{
  "num_hidden_layers": 8,
  "hidden_size": 768,
  "num_attention_heads": 6,
  "num_key_value_heads": 6,
  "head_dim": 128,
  "intermediate_size": 3072,
  "vocab_size": 8192,
  "hidden_act": "squared_relu",
  "norm": "layernorm",
  "norm_place": "pre",
  "norm_eps": 1e-06,
  "positions": "learned",
  "qk_norm": false,
  "attn_scale": 0.0884,
  "bias": "none",
  "tie_word_embeddings": true,
  "parallel_block": false,
  "init": "trunc",
  "init_std_qkv": 0.0218,
  "init_std_o": 0.00546,
  "init_std_up": 0.0218,
  "init_std_down": 0.00546,
  "init_out_by_depth": true,
  "optimizer": "muon_variant",
  "learning_rate": 0.00129,
  "lr_mult_qkv": 0.7,
  "lr_mult_o": 2.0,
  "lr_mult_up": 1.48,
  "lr_mult_down": 3.0,
  "beta1": 0.95,
  "lr_head": 0.00508,
  "max_grad_norm": 1.0,
  "warmup_steps": 200,
  "schedule": "wsd",
  "decay_fraction": 1.0,
  "decay_shape": "linear",
  "final_lr_fraction": 0.1,
  "batch_tokens": 131072,
  "max_seq_len": 1024,
  "doc_mask": true,
  "train_tokens": 903400000,
  "max_steps": 6893,
  "dataset": "wikipedia_en"
}
Each number is 128 + 24 x the weight over the matrix's rms, rounded and kept within 0 to 255. Layers, rows and columns count from 0.

# layer 3 MLP up, 3072x768, rms 0.104, rows 2559-2594, columns 480-575
[[117 151 151  89 140 147  89  85 139  89 156 110 139 141  95  92 130 148 118 124  77 111 100 140 135 153  99 137  98 132 153 151 119 117 105 120 119  95 107 109 130 105 127  99 142 169  81 132 120 140 131 105  80 149 111 135 117 109 142  90 134 135 120 131 134 144 117  94 124 140 199 156 134 151 136 118 148 156 128 167 152  92 158 111 117 136  85 140  85 110 130 111 193  93 117 108]
 [ 81 132 162 101 159 143 123 128 135  99 138 144 172 138 111 117 144 124 149 111 123 144 121 109 121 135  82 145 136 142 171 122 143 157 106  95 144 120 183 142 166  95 121 144 129 104 113 128 172 144 131 142 175 112 129 114 136 143 123 110 142 150  87 127 117 120  81 119 151 157 120 122  96 145 120 169 138 157 120 192 142 128 106  80  92 119 145 141 127 111  87 132 104 130 110 151]
 [138  72 141  95 143 116  92 120 166 159 138 164 165 103 129 124 121 154 178 101 104 105 148 149 149  71 108 160 141  85  74 152 136 124 124 141 169  99 147 150 134 114 100 152 132 179 143  93 120 138 172 164 123 108 113  77 185 155 144 112 111 104 115 122 145 123 112 149 149  91  97 170  75 142 110 127 146 193 131 114 104 192 136 118 145 137  85 129 185 124  93 159  79 113 108 140]
 [100 122 123 128 171 174 125 107 154 116 167 138 147 124 130 110 102 106 119 119 106 145 108 135 119 136 124 127 134 127 131 131  83 141 110 132 125 134 115 112 119 150 148 115 131 148 134 108 162 119 126 133 130 120 146 143 108 168 120 129 141 142 103 149  98 136 124 116 140 123 164 155 138 138 139 138 163  92 142 110 133 111 134 149 106 129 129 118 162 127 111 111 112 119 135 127]
 [118 111 141 195 161  93 156 111  37 151 127 116 130 110 144  95  87 145 159 132 147 163 102 139 122 126 150 128 161 106 139 133 157  86 134 110 141 121 149 119 166 113  88 146 128 111  93  62 159 194 151 129 132 127 171 145 160 129 161 156 127 187  94 114 105 151 140 131 143 125 152 114 151 105 115 126 141 167 171 129 110 113 108  84 116 116 113 128 168  93 140 151 157 188 105 133]
 [110 120 170 109 165 127 135 132 110 107 162 134 129 135 131 128 113  68 136  68  88 161 130 144 142 149  74  81 130 141  86 113  91 172 131  96 125 102 129 109 160  88 131 148 129 153  82 108 142 175 111 134 180 115  90 136 146  95 121  90 151 120 156 165 115 162 131 116 107 109 189 157 166 168 157 122 147 165 127 141 117 212 157 105 141 140  87 121 158 123 117 111 121 108  85 141]
 [121 126 102 139 127 133 120 104 125 115 105 103 105 101 139 124 156 104 117 140 133 133 134  97 134  99 132 101 122  71 109 124 118 115 175 111 143  89 120 135 104 126 188 143 125 150 128 117 156 125 165 147 141 145 119 122 169 113  92 164 140 126 175 113 133 120 133 134 118 122 156 150 117 131 124 130 156 171 143 135 121 139 160 135 142 112 107 110 127 122 133 121 118 146 124 128]
 [151 113 115 113 135 117 144 130 118 107  99 143 126 126 122 122 104 109 113 112 116 124 125 133 145 110 112 128 121 107  91 134 111 127 124 136 156 114 156 140 150 152 162 136 129 102 123 104 136 147 161 126 147 131  88  67 160  76 134 139 116 138  76 130 133 119 137 141 124 122  60  95  89 159 149 143 143 130  97 123 139 126 101 129 124 139 148 153 132 112 133 142 136 136  98 150]
 [184 125  98 133  81 156 109 130 173 131 122 129 127 164 151 164  89 133  91 127 122 124 153 150 125  98 153 113 122 149 127 116 134 139 118  89 145 124 139 148 126 138 134  92 123 139 124  62 143 131 111 154 105 127 193 115 110 113 111 150 149 116 160 141  89 116 121 149 123 166 122 119 106 134  97 123 107 164 166 104 149 133 115 145 158 119 104 135 126 130 123 153 133 106 164  97]
 [113 149 111  80 124 160 144  99 126 142  83 101 111 153 148 142 162  84  96 120 127 111 149 103 127 153  72 143  87 149 130 114 109  92 113 118 102 159 141  94 126 182 127 153 148 151  97 137 123 158 113 147 111 166 172 136 119 152  81 153 110 101 150 129 140 124 120 145 127 139 113 126 158 139 146 152 121 136 165 183 144 145 118 117 145 118 149 162 107 164 103 112 121 182 148 142]
 [125 146 128  79  80 168 144  73 156 115 125 116 129 142 114 115  84  98 118 107 183 144 125 146 120 107 152 159 156 136 107  81 127 167 118 134 138 136  91 129 129 126 125 164 146 160 129 132  86 131 130 118 167 133 182 118 152 156  92 108 142  91 115 172 129 121 119 106 166 112 110 126 142 185 162 101 165  80 132  96 119 116 109  78  77 164 144 112 148 115 104 208 194 105 129 139]
 [158 161 111 151  71 116 110 122 147 143 114 145 150 137 155 120 145  89 171 137 105 171 158 110  91 116  99 155 121 142 102 151 126 128 112 151 136  72 126 129 178 137 127 136 134 134 131 121 166 126 144 140 133 129 163 134 137 102 170 109 146 135 145 149 100 159 134 135 121 122 165 138 111 139 156 152  86  96 127 115 109 138  94 161 120  88  99 115 154 120 104 126 129 107 129 169]
 [117 169 172 149 122 102 121 126 127  88 167 100 143 126 175 164 122 159 145 137 109 146 110 104 110  75 128  99 111 139 128  95  88 110 157 150 126 144 152 152 137 124  95 144 166 127 134 137 152 147 136 134  87 140 136 135 144  89  92 100 111 116 133 143 126 111 105  97 141 131 190 122 112 132 130 150 113 136 115 100 119  72 155 122 150 138 141 135  88 103 141 132 169 115 123 102]
 [138 167 107 137 143 129 136 145 130 135 132 155 129 125 140 133 119 120 121 149 122 131 133 131 155 143 120  72 116 127 143  97 150 123 124 117 113 137 155 126 140 138 143 117  96 124 120 136 163 123 110 126 105 120 144 145 161 137 126 133 122 113 112 134 101 125  88 127 131 147 116 107  54 141 164 133 141 133 131 159 105 119 127  90 134 118 124 161 145 134 117 134 123 132 120 163]
 [142 131 119 132 107 145 168 151 151 147  89 156 116  78 106 165 113 116 125 136 158 147 135 133 125 144 137 117 143 102 112 131 109 150 111 100  98 155 133 139 138 143 153 127 134 120  87  93 144 133 134 126  85 123 104 177  89 114 140 123 138 135 147 116 124 162 171 127 113 118 105 155 145 108 121 162 157  71  91 155 120 118 149 130 118 101 142 147 141 157 111 135 124 175 127 145]
 [135  98 103 147 118 132 115 127 147 111 159 140 178 133 155 180 141 147 123  97 134 114 130 121  85 120 108  92 129 189 117 134 123 117 122 123 128 133 126  99  97 106 121 159 108 121 126 151 144 104 127 121  88 103 141 110 142 131 166 107 115  86 138 135 139 115 143 146 119 181 103 104 135 141 104 128 177 110 103 111 129  86 121 128  95 105 142  88 125 149 115 126 115 138 134 173]
 [132 149 118 163  84 152 115 144 175 141  70 111  88 111 122 128 143 132 140 153 157 154 158 131 118 121 124 147 149 122 156 126 125 111 112 107 116 166 154 176 137 111 159  91  96 123 160 112 145 128 121 127 127  77  85 113 125  91 155 116 140 114 110 117 163 120 155 152 131 133 112  88 159 136 150 138 121 134 117 121 123 158 135 132 127 108 100  98 142 113 152 141 114 135 129 114]
 [152 137 176 132 135 115 124 113 123 109 117  96 126 122 113 128 116 118  92 119 123 142 147 119 118 129 161 169 168 134 159 138 122 136  75 118 145  87  99 143 124 120 142 100 129  70 140 135 111 142 135 146 116 124 114 180 107 123 158 116 108 106 110  91 119 148 167 142 142 115 173  62 138 149 112 113  65 151 109 129 127 145 112 143 135 143 125 144  84 129 157 135 141 170 142 128]
 [128 119 115 107 123 180 118 102 137 164 128 134  68  98 131 119 110 154 106 127 121  85 142 136 130 150 161 118 132 143 134 106 148 120  65 150 102 131 144 141 170 117 135 112 129 151  98 143 109 100  98 155 135 152 101 171 137 120 176 149 105 169 139 147 144 127 119 143 173 114 108 128 123  82 151 135 164 157 115 138 130 116 101 136 125 115 140 126 129 101 150 112 126 135  77 113]
 [122 162  85  74 173 125 117 144 151  97  93 199 177 110 131 157 107 102 163 118 113 136  92 114 177 134 117 150 141 174 151 130 134 158 167  99 118 119  84 125 129  89 126 113  84 166 119  76 119 151 106 134 100 148 155 126 107  89 114 166 177 128 114 104  91 150 139 149 105 155 138 143 132 171 125 114 114 139 131 162 151 117 179 121 103 196 127 164 163 117 115 150 117 115 146 112]
 [136  94 113 157 107 121 117 133 114 115 150 158 134 134 174  86 142 165 113 161 126 126 117 107 176 142 118 191 150  90 101 154 129 150 124  97 101 114 119  90  95 152 131  53 106 143 127 160 108 125 110 118 105 104 170 155 143 157 121 126 104 192 144 108 114 115 135 133 128 118 182 173 125 166 148 156 120 132 135 157 139 127 132 149 124 176 123 129 147 102 141 152 171 133 118 125]
 [172 168 109 138 151 127 102 164 116 154 190 129 134 151 130 134 139 119 129 162 129 146 122 141 112 154 130 133 124 128 120 118 121 126 148 159 112 135 111 135 152 107 101 134 137 150 137 134 139 137 124 116 129 130 109 112 119 134 149 173 135 138 137 112 140 128 112 103 139 121 143 110 160 101 129 139 115 138 123  92 176 110 143 140 112 106 119  97 137 108 137 162 124 103 140 111]
 [112 167 149 143 109 100 135 153 142 119 128 132 131 134 120 114 114 119 118 123 124 142 121 107 132 127 139 151 138 112 140 124 126 127 136 135 135 157 114 110  87 154  74 131 126 105 157 132 120 153 132 140  91 144 108  98 149 104 127 172 111 123 131 108  96 108 135 147 113 120 110 127 130 181 101 128 124 133 146 132 136 119 140 120 102 116 109 106 144 119 175 146  90 127 146  84]
 [145 142 140 142 154 161 142  98 129 108 139 106 122 151  89 124  94 121 127 123 158 134 119 120 145 150  91 142  98 138 129 121 104 134 141 126 160 136 139 132 153 153 152 128 103 145  97 127  97 100 124 157 107 126 132 127 103 105 126 139 126 124 134  95 113 126 134 142 139 128 124  99 151 133 133 135 135 112 153 135 185 147 115 139  88 175 136 143 145 122 106 158 128 146 122 106]
 [141 146 153 138 135  81 153 147 163 122 131  84 114 157 103 115 120 116 112 179  76  84 158 113 147 142 172 123 160 107 106  98 161 114 149  59 139 183 136 179 157 134 140 148 120 142 125 114 149 136 108 124 108 182 172 112 139 172 147 153 120 130 127 177 115 147  81  80 148 105 143 165 143 175 155 125 112 121 128 192 174 116 164 156  63 112 132 125 129 150 107 191  71 113 141 149]
 [ 92 149 139 126 107 104 151 119 139 173 127 148 108  99 111 112 160 121 137 125 103 114 125 139 144 148 141 169 142  97  90 137 130 128 118 119 125 114  42 141 160 138 125 161 134 148 120 150 131 165 124 160 112 138 158 133  90 101 117 154 172  99 114 153 130 132 106 102 108 150 156 147 130 136  95 141 110 118 143 141 149 185 109 129 128 100 130 133 103 101 124 108 114 123 158 136]
 [162 121  77 110 135 141 147 123 126 137 120 149 108 135 129 175 106 115 140 125 156 118 145 112 143 136 115 146 111 156 120 137 106 116 127  99 122 153 154 131 134 120 150 122  96 118 156  98 185  86 151 149 101 106 141 105 146 141 136  84 141 110 110 158 128 114  94 143 117 120 124 111 163 136 141 129 123 132 133 130 165 143 119 112 123 145 143 109 121 140 125 125 106 120 131 131]
 [110 101  99 115  96 119 132 158 120 132 108 122 148 104 150 135 139 127 117 126 104 142 134 113 131  70 121 114 110 127 132 186 126  57 124 156 103 126 163 151 134 179  86 129 150 122 125 158 110  92 133 132 130 120 159 102  81 170 110 100 165 111 126 194 118 130 112 159 141 137 128 108 145 113 134 137 155 128  87 147 123 154 117 114 136 153 126 128  71 112 118 115 130 143 110  93]
 [130  73 146 142 128 122 134 102 129 139 105 118 110 141 148 156 159  85 130 129 146 120 147 119 145 135 104 121 155 148 125 135 129 122  97 139 113 184 146 130 157 125 119 119 127 129 111  84 114 126  95 133 133 122 124 150 142  90 126 126 142 140 148 119 120 116 160 137 114 109 125 131 133 136 129 141 133 147 126 160 130 116  90  98 127 124 139 126 122 133 114 131 122 124 131 162]
 [177 130 146 132 161 101 131 133  84 114 115  91 116  85 102 133 142 114 113 138 149 135 141 127  88 137 146 163 138 139 139 122  76 160 103 150 109 112 127 157 101 164 164 148 108 122 116  73  88 109 153 129 112 171 132 151 160 119 164 127 175 155 108 125  95 115 144 102  74 139 100 129 185 119 177 136 128 126 136 128 152 136 167 136  92 128 134 159 113 107 142 137  92 135 102 112]
 [111 116 130 129 162 128 104 138 117  96 126  83 116 126 171 142 138  94 152 140 100 132 159 117 142 129 166 165 146 178 103 114 123 165 130 134 111  86 131  89 150 121  95 120  79 135 144 128 151 105 156 143 117 113 154 138 147 126 162 136 148 117 101 129  94  79 150 157 145 105 122 146 146 132 134 123 138 105 116 145 131  75 149 109 135 127 101 126 185  95  99 121 102 131 132 138]
 [142 135 127 138 168 110 131 152 119 119 118 178 144 132  85 111 142 136 134 146 126 129 117  98 147 133 133 169 136 142 116 132 124 119 122 150 142 133 133 135 141 174 135 126 119 126 137  95 126 114 121 129  97 117 130  96 131 125 123 122 156 145 143 128  90 164 137 160 124 105  71 119  87  99 152 156 148 120  96 141 156 171 119 110 118  97 155 120 152 120 109  91 189 148 140 150]
 [109 143 155 105 167 110 134 106 143 122 130 153  92  85 108 111 111 112 131 132 184 124 120 122 178 111 155  87 118 126 135 127 123 129 175 137 136 105 102 125  62 125 160 125 153 160 148 109 120 124  94 127  97 126 116 118 102 115 159 125 134 101 177 147 108  97 164 116 103 145 161 125 169 141 106 132 133 144 157 124 120 157 103 160 117 123 125 109 104 137  97 136  74 130 151  92]
 [171 100 134 122 127 132 146 135 133 119 146 135 154 121 135 103 121 125 107 117 128 102 127 146 118 122 133 122 129  89 116  76 120 112 123 135 129 130 134 139 148 143 123 104 117 110 130 122 145 134 136 120 171 147 153 116 159 149  91 121 161 111 133 107  79 109 133 127 150 114 128 135 127 117 118 165 134 118 156 125 151 122 104 116  98 126 144  95 114 119 123 109 101 119 113 172]
 [148 155 157  91 115 196  73  86 133 121 144  85 132 140 100 141 105 110 141 167  89 113 115 102 126 110 145 167 108 110 120  91 137 145 103 126 143 139 127 106 149 139 161 152 131 126 111 124 135 156  98 139  91 137 154 136 136 121  98 121  87 141 145  90  80 159 107 138 127 122  95 131 144 137  74 126 104 133 137 142 100 120 142 157 139 113 137 139 132 119 102  97  84 125 127 130]
 [191 140 143 118  91 154 133 148  92 125 102 157  89  95 156 112  97 107 141 126 138 153 108 127  89 135 138 162 129 100 129 111 117 124 118 118  78 136 173 169 124 168 162 159 136 154 133 123 137 108 133 112 119 109  98 133 159 160  79 130 142 139 153 133 131 128 134 158 111 144 115 154 150 133 113 175 137 146 123 126 173 107 126 160 168 168  79 151 112  75 142 136  97 160  86 127]]
# layer 3 MLP down (transposed), 3072x768, rms 0.212, rows 2559-2594, columns 480-575
[[152 143 124 121 156  90 151  87 171 114 107 159 109 139 143 149 124 137 119 104 111  87 121 134 111 116 117 119  98 108 140 108 166 127 142 156 145  96 132 131 159 135  73 151 151 152 156 126 133  97 128  73  96 147 108 124 162 143 102  94  93 179 108 138 113 139 119 153 157 132  98 107 153 131 143 139  84 118 129 128 121 148  97 111 193 118  98 109  72 140 163 199 103 108 133 138]
 [114 139 151 153 115 106 163 139 104 105 138 107 139 127 125  95 138 129 127 142 132  97  92 143 142 137 151 156 136 127 116 156  95 141 112 115 148 111 144 125 163  94 110 137 166 117 139 102 161  93 121 102 122  95 127  84 127 100 149  77 155  96 134 139 127 105 156 106  77 131 127 110 101  93 136 125 142 119 108  95 171 174 105 141 125 106 122 130 158  80 140 131 123 114 145 151]
 [129 143 166 136 140 147 114 159 111 111 103 139 126 116 148 129 141 111 123 143 132  88  86 138 118 104 138 118 166  95  88 106 125 136 142 112 133 114 142 145 111 129 129 148 114 121 112 106 106 181 185 113  90  87 130 164 122 133 160 119  97 110 138 165 167 133 100 135 123 127 105 176 120 166 119  87 147 113 127  88 168 149 166 121 137 136  81 127 151  92  74 212 102 165 113 114]
 [107 145 119 157 126 159 118 111 145 116 102 140 134 151 122 129  98 152 109 156 101 166 121 145 112 124 130 130 105 113 113 139 180 129 135 141 137 111 126 130 106 112  56 154 156 149 133 153 146 104 129 131  79 129 151 122 123 108 111  83 106 134 140 135 102 127 114 155 151 159 150 109 181 127 158 106 151 124 122 162 144 165 186 173 131 141 112 118 133  92 106 112  87 120 141 149]
 [103 146 184  95 145 158 158 167 139 142 134 137 126 154 142 149  60 122 113 165  88  87 130 121 112 110 143  30 188 109 141  89 148 111 130 139 197 124 150 138 104 117 114 153 128 134 133 125 108 104 167 118 108 167 136 163 132 122 141 117 102  50 196 176 144 167 169 179 103 137 158  82 129 176 126 130  62  89 143 170 125 139 136  98 178 105 124 107 139  84 151 155 122 139 114  96]
 [137 107 145 137 112 110  66 151 107 165 113 119 118 186 128 175 158 136 139  66  97  97 120 146 124 140 122 157 133 147 126 139 120 147 165 113 104 141 102 120  78 122 112 134 113  99 105 115 119 151 148 115 123  85 109 127 130 154  92 193  96 131 112 115 138 111  91 126  92 114 137 115 116 113 116 132  96 177 174 129 165 122 164 142 138  94 137 104 147 105 114 142 132  97 156 100]
 [ 97 173 138 128 167 145 146 154  91 184 129 122 146 147 147 145 103 142 119 129 125 151 133 163 150 140 139 109 122 175 153 110 147 111 162 172 107 133 157 132 130  71 164 142  71 109 154 171 138 115  82 128 103 119 118 124 121 132 152  96 110 123 126 124 116 160  99 154 118  81 110 142 103 143 125 142 126 115 129 108 115 172 130 123 118 131 121 165 129 125  95 164 141 142  96 141]
 [133 149 136 137 140 151  88 146 133 149 111  94 105 115  82 150 106 126 148 126 149 114 134 140 126 141 158 122 125 101 148 134 159 108 135  78 130  98 110  98  88 101 114 119 116 145  91 142 121 113 127 152 127 108 139 146 145 151 135 107 146 134 106 129 116 105 110 113 128  93 112 151 107 144 123 139 125 126 117 124 124 148 126 131  86 165 139 133 122 136 115 132  85  93 107  96]
 [ 81 110 119 125 141  95 130 128 122  59 100 101 100  99 114 129  91 113  92 134 140 166 123 139 138 116 149 142 162 135 110 120 114 110  99 123 144 151 148 118 133 120 134 142 117 100 104  88 165 114 110 113 123 126 147 109 130 133 117 149 121 113 131 111 149 105 167 153 163 110 161 113  87 131 127 155 120 132  98 116 135 148 106 131  95 171 109 136 127 151 141 125 119 117 130 126]
 [139 165 195 128 110 141  98 103 122 117 179 170 138 165 130 160  63 119 110 126 116  92  96 113 147 135 104 109  99 126 158 141 143 123 150 142 114 117  85  96 145 169 142 131 150 177 119 100 125 185 153  76 109 144 167  91 169 126 149 123 112 165 130 119 166  96 136 134 115 129 118 129  98 136 140 132 147 120 117 170 100 136  92 106 108  75  94 113 107 110 169 113 148 107 131 137]
 [148 106  98 113 164 124 139 164 126 126 162 117 144 145 123  95 118 146 152 107 101 142 114 139 101 141 126 148  92 125 114 118 205 110 127 134 124 133 162 100 114 127 142 141 156 119  60 101  93 138 154 124 167 116  90 125 172 146 135 179 162 150 163 124 129 142 156 100 141 127 125 131 131 121 140 128 183  91 104 136  51 125 152 109 127  96 143 151 138 130 119 122 143 103 150 107]
 [112 107 163 123 106 120 108 100 133 130 166 138 136 152 102 114 111 135  94 173 121 126 112 153 118 148 148  86 162 117 131 144 151 136 125 131 159 151 145 159 105 120 121 140 145 117 148 134 115 147 133 117  96 139 103  88 100 118 133 135 138 137 141 140 147 101 162  92 119 120 114 103 115  95 174 158 140 133 107 104 122 144 137 165 158 114 127 106 130 139 103 126 166 110  98 138]
 [121 140 121 101 130  74 122 133 143 145 173 105 198 127 103 110 117 143 136 141 138 131 148 142 131 125 182 130 141 110 137  91 114 107 157  96 114 122 140 123  84  95 119 109 170 117  88 128  97 144 126 117 101 147 123 123 118  64 170 111 124 130 133 158  88 120 109 139 113 145 142 118 103 103 110 125 120 123 138 151  97 120 140 143 132 126 153 115 118 109 147 105 106 138 148 162]
 [ 67 153 128 123 102 119 120 173  64 114 115 112 134  92 107 108 114 131 122 146 123 111 141 124 136 142 127 144 164 113 108 124 129 131 104 123 139 105 134 135 150 118 143 130 157 122 127 112 115 139 125 119  99 167 154 127 102 113 147 103  79 152 128 127  97 150 133 155 152 120 118 137 134 140 142 125 113 126 117  90 107 130 139 165 154 147 122  94 150 137 145 130 119 127 126 119]
 [107 111 131 143 138 115 145 137 121 126 134 157 173 131 139 119 117 135  85  89 152 132 112 165 124 145 120 167 123 129 121 133 136 122 139 111  89 128  90 111 152 148 136 163 119 108 112 172 108 124 118 113 116 117 159 133  98 105 105 146 126 121 121 128 110 180 132 121 122 159 178  86  93  93 131 135 112 137 164 180 136 132 166 175 108  99 133 125 142 140 137 111 125 119 159 128]
 [129 102 139 123 128 115 127 134  93 157 141 131 188 131  87  90 135 142 143  92 122  84 115 167 103 110 155 123 153  94 118 106  84 128 144 163 136 105  87 125 123 174 143 129 189 123 119 118 136 108 146 129 123 114 106 118 137 113 110  74 164 118 151 134 119 154 142 110 115 118  99  79 167 115 141 147 168  85 159 162 132 103 140 118 118  71 129 158 112 161 137 133 133 157 177 138]
 [162 173 122 134 129  97 132 123 157 153 142 140 113 138 117 127 151 116 105 140 110 114 125 123 129 137 135  75  98 139  99 109 102 111  85 120 146 127 131 120 110 148 155 113 112 143 143 168 115  62 144 109 142 144 147 131 125 130 124  99 173 116 129 125 126  88 130 148 117 100 131 139 124 137 121 136 134 156 112  71 128 141 143 125 136 133 172  98 114 122 116 128 108 181 121 106]
 [ 93 102 139 124 105 131  73  95 137 114 154 127 147  92 119 106 142 129 113 137 148 100 143 187 109 132 163 105 160 147 125 137 116 141 124 107  99  85 111  99 136 140 135 108 117 104 159 185 152 144 134 127 150 151 110  83  97 113 146 147  71 135 115 124 121 153 122  86 116 113 131 140  75 139 136 103 122 108 118  71  84 121 144 181 119  91 129 171 112 120 161 181 151 178 115 148]
 [137 128 191 115 113 150 137 142  91  96 139 135 165 191 155 142  98 102 107 157 115 146 128 132 152 145 122 111 154 142 104 100 118 128 115 118 137 129 132 131 131 128  91  79 126  81  98 177 132 130 189 147 119 109 162 184 136  95 128 119 116 134 158 117  83 100 155  61 103  87 118 102 161 120 124 108 124 111 149 156 161 143 143 135 168 111 126 114 174 146 118 112 133 154 103  76]
 [ 96 154 126  73 171 115 138 105 134 137  93  83  89 149 147 113  85 122 136 180 161 121 127 130 136 119 146 121 125 154 137 108 174 157 150 137 115 129 106 164  59 152 127 106 136 160  95 133 122 131 137 178 129 137 131 121 125 108 134 112 123 166 128 134 158 108 154 132 147  82 142 115 127 122 164 145  66 124 180 166 149 141 147 150 119 122  86 113 150 170 106 130 166 103 118 118]
 [ 97 159 155 138 127 123 124 161 154 102 121 134  90 158 132 121 116 102  96 145 129 132 152 157 147 112  87 101 134 107 103 151 149 142 103  93 124 120 107 112 158 105 103 112 157 125 151 127 126 157 104 172 120 152 121 122 110 137 136 129 160 130 135 119 119 111 168 144 104 102 125 118 153  94  97 100 121 115 143 129 120 103 143 117 154 175 106 160 173 138 151 129 129 133  98 140]
 [139 141 104 147 126 124 163 134 151 113  92 122 151 116 154 102 151 189 136 135  98  99 154 104 155  75 106 135 122 148 131 157 136 111 100  90 125 107 133 140 118 131 103  94 114 120 145 136 150 139 150 140 133 148 103 125 116 113 129 139 130  94 138 132 121 109 103 110 122  93  88 135 167 116 156 127 150 158 144 117 153 144 124 125  89 130 104 143 145 124 104 130 140 115 130 108]
 [134 131 123 111 126 136 113 143 147  91 121 111 125 108 130 144 151 119 112 126 119 115  95 144 185 135 115 126 122 113  91  90 107 139 129 130 119 142 133 118 141 134 130 104  96 165 113  59 100 103 147 102  85 111 146  97  74 117  89  91 147 118 123 106  90 137 122 133 133 101 119 145 119 148 139 147 112 113  95 177 133 145  84 134 153 110 117 114 146 135 124 102 145 126 132 150]
 [137 126 132 129 167 127 141 110 111  97 103 145 138 128 125 111 138 107 143 122 158 151 142 110  96 138 128 118 110 134 164 138 159 119 136 140 119 111 155 130 154 132 114 159  95 139 175 133 117 113 111 137 111 124 117 156 155 147 140  84  86 117 120 104 128 109 131 112 122 164 143 130 180 163 117 144 159 108 120 114 159 140 129 117 146  98 147 102 115 141 100  91 112 153 157 133]
 [144 144 185  77 100 146  62 115 161 130 118 150 130 125 166  98 112 129 123 122 121 150 115 135 132 146 127 118 100 125 166 144 149 144 146 204 151 171 148 131  97 147 108 160 153 113 115 105 114 141 162 145 128 132 138 132 124 116  73 164 137 109 150 115 117  82 163 144 132 142 149 108 137 120 119 126 162 101  83 146 119 118 114  53 133  91 160 148 138 141 131 155 113 150 135  94]
 [160 119 107 141 114  95 121 122 115 125 106 118 127 177 150 167 151 142 101 154 111 138 185 151 127 126 131  84 112 210 112 141 113 122 129 153 140 103 104 131 153 188 115 122 160 110 123 147 167 124 109 178 127 148  78 141  90 124 102 170 100 105 129 112 114  94 146 160  71 196 108 125 172 105 132 136 124 161 134 116 122 137 142 100  90  98 121 111 118 104 146 148 123 137 147 105]
 [117  91 137 133 105 102 139 132 145 115 132 148 122 124 135 104 146 134 161  95 120  92 101 129 122 158 125 156 138 146 150 107 138 116 137 142 135 122 133 134 142 148 116 134 127 128 135 126 131 140 124 115 135 163 152 104 136 195 154 138 132 154 145 117  97 159 155 150 150 138 121 104 130 112 120 155  93 140  92 125 120 134 126 130 107 118 124 114 126 143 134 147 148 195 113 127]
 [ 98 133 140 151 122 121 121 127 100 141 189 108 137 142 112 137 125 154 106 140 119 121 125 124  93  97 146  69 150 141 139 161 115 128 152 131 152 178 125 112 171 154 127 130 124 141 116 147 149 136 113 136 159 101 102 148 135 115 144 173 154 115 146 168 121 117 139 173 134 150 198 145 134 127 144  89 156 130 118 161 115 151  98 137 182 163 105  93 143 124  88 125 144 138 128 116]
 [159 145 102 146 123 119 118 163 134 104  88 154 125 122 127 127  97 132 109 157 147 150  86 169 136 134 138 134 141 156 138 111 148 123 144 166 174 129 125 154 138 115 139 125 135 123 137 120 158 167 108 140 120 138 130 130 122 120 109 144 135 112 122 118 119 161 156 100 128 143 107 161  91 117 102 100 120 151 135 118 129 160  86 101 147 134 135 104 167 126 132 124 111 128 176  93]
 [136 168 152 161 108 145 119 122 109  89 131 112 133  85 101 143  96 127 120 176 105 156 109 137  78 126 133  78 138 129 173 123 107 124 117  97 132 111  88  91 114 163 121  75 130 104 129 129 133 136  57 114 116 158 148  75 111 111  96 141 122 129  99 147 103 112 167  72 143 169 128 163 132 113 143 111 131 175 144 126 108 116 140  78  82 108 177 111 186  90  96 138  96 182 144 150]
 [152 130 100 175 154 123 148  93 134  86 135 126 164 165 170 107 180 115  85 133 127 141  88 134 118 102 169  58 121 127 133 126 145 132 105 113 126 162  93 140 111 131 131 123 136 124 115 143 117 120 136 118 100 145 161  73 118 142 143 151 138 140 165 148  99  71 144 102 141 132  59 135 152 142 100 114 115 140 133 159 108 124 111 177 118 162 114  81 107 140 143 111 132 155 145 108]
 [116 151 139 143 119 100 139 113  87 113 118  89 164 158 106 154 142  87 134 101 152 190  92 121 133 146 150 106  92 152 175  92 140 141 155 131 155 128 139 129  94 136  94  98 128  87 128 125 125 126 149 107  79 151 122 108 111 103 157  91 117 102 101  98 152 121 124  96 148 132 142 136 135 141 132 118 186 130 133 134 143 164  94 114 143 123 123 111 169 111 112 142 112 155 138 141]
 [106 143 150 147 111 126 134 134 109 127  86 108 122 131 117 157 154 106 140 132 117 157 125 113 136  84 110  94 149 121 101  88 140 149 101 120  68 112 134 178 185 129 151 108  92 169  95 104 119 120 147 117 136 139  78 116  82 128 128 129 123  84 140 116 132 104 115 152 116  78 123 135 130 119  97 117 116 123  87 135 147 124 112  98  82 157 135 147 171 124  94 117 161 167 173  89]
 [125 145 148 119 119 116 147 151  91 115 104 140 139 119 125 156 158 156 106 165 133 114 159 126 124 127 120 132 109 125 131  97 152 139 139 106 132 121 130 125 171 125 111 167 106 116 139 128 125 177 114 134 154 112 123 111 126 141 123  84 122  99  82 140 127 135 145 132  99 109 133 116 131 105 116 119 111 139  95 123  95 140 134 143 131 130 148 141 112 132 122 168 151 160 157 130]
 [126 151 122  99 197 132 121  99  97 107 158 159 124 149 134  98 175 155 145 149 126  96  94 116 130  93  95 148 136 147 159 163 139 150 120 133  99 133 116 150 174 150 144 143 131 104 113 180 170  80 155 124 112 115 161 101 138 144 118 109 148 146 162 115 116 139 154 118 106 119 119 149 116 123  43 120 142  95 108 209  69 134 115 142  98  77  97 128 123 102  89 137 145 161  88 162]
 [122 137  85 157 112 126 139 114  94 131  85 115 145 129 128 117 135 151 138 142 171 151 159 170 155 139 146 114 152 127 159 108  87 137 165 122 117  94  89 120 137 145 119 104 127 161 165 102 142 164 149 127 170 135 114 121 162 110 114 116 177 120 112  97 109 145  86 155 168 156  68 140 151  71 127  98 117 123 140  95 111 121 148 105 107  75 189 117 162 137  99 129  78 119  94 122]]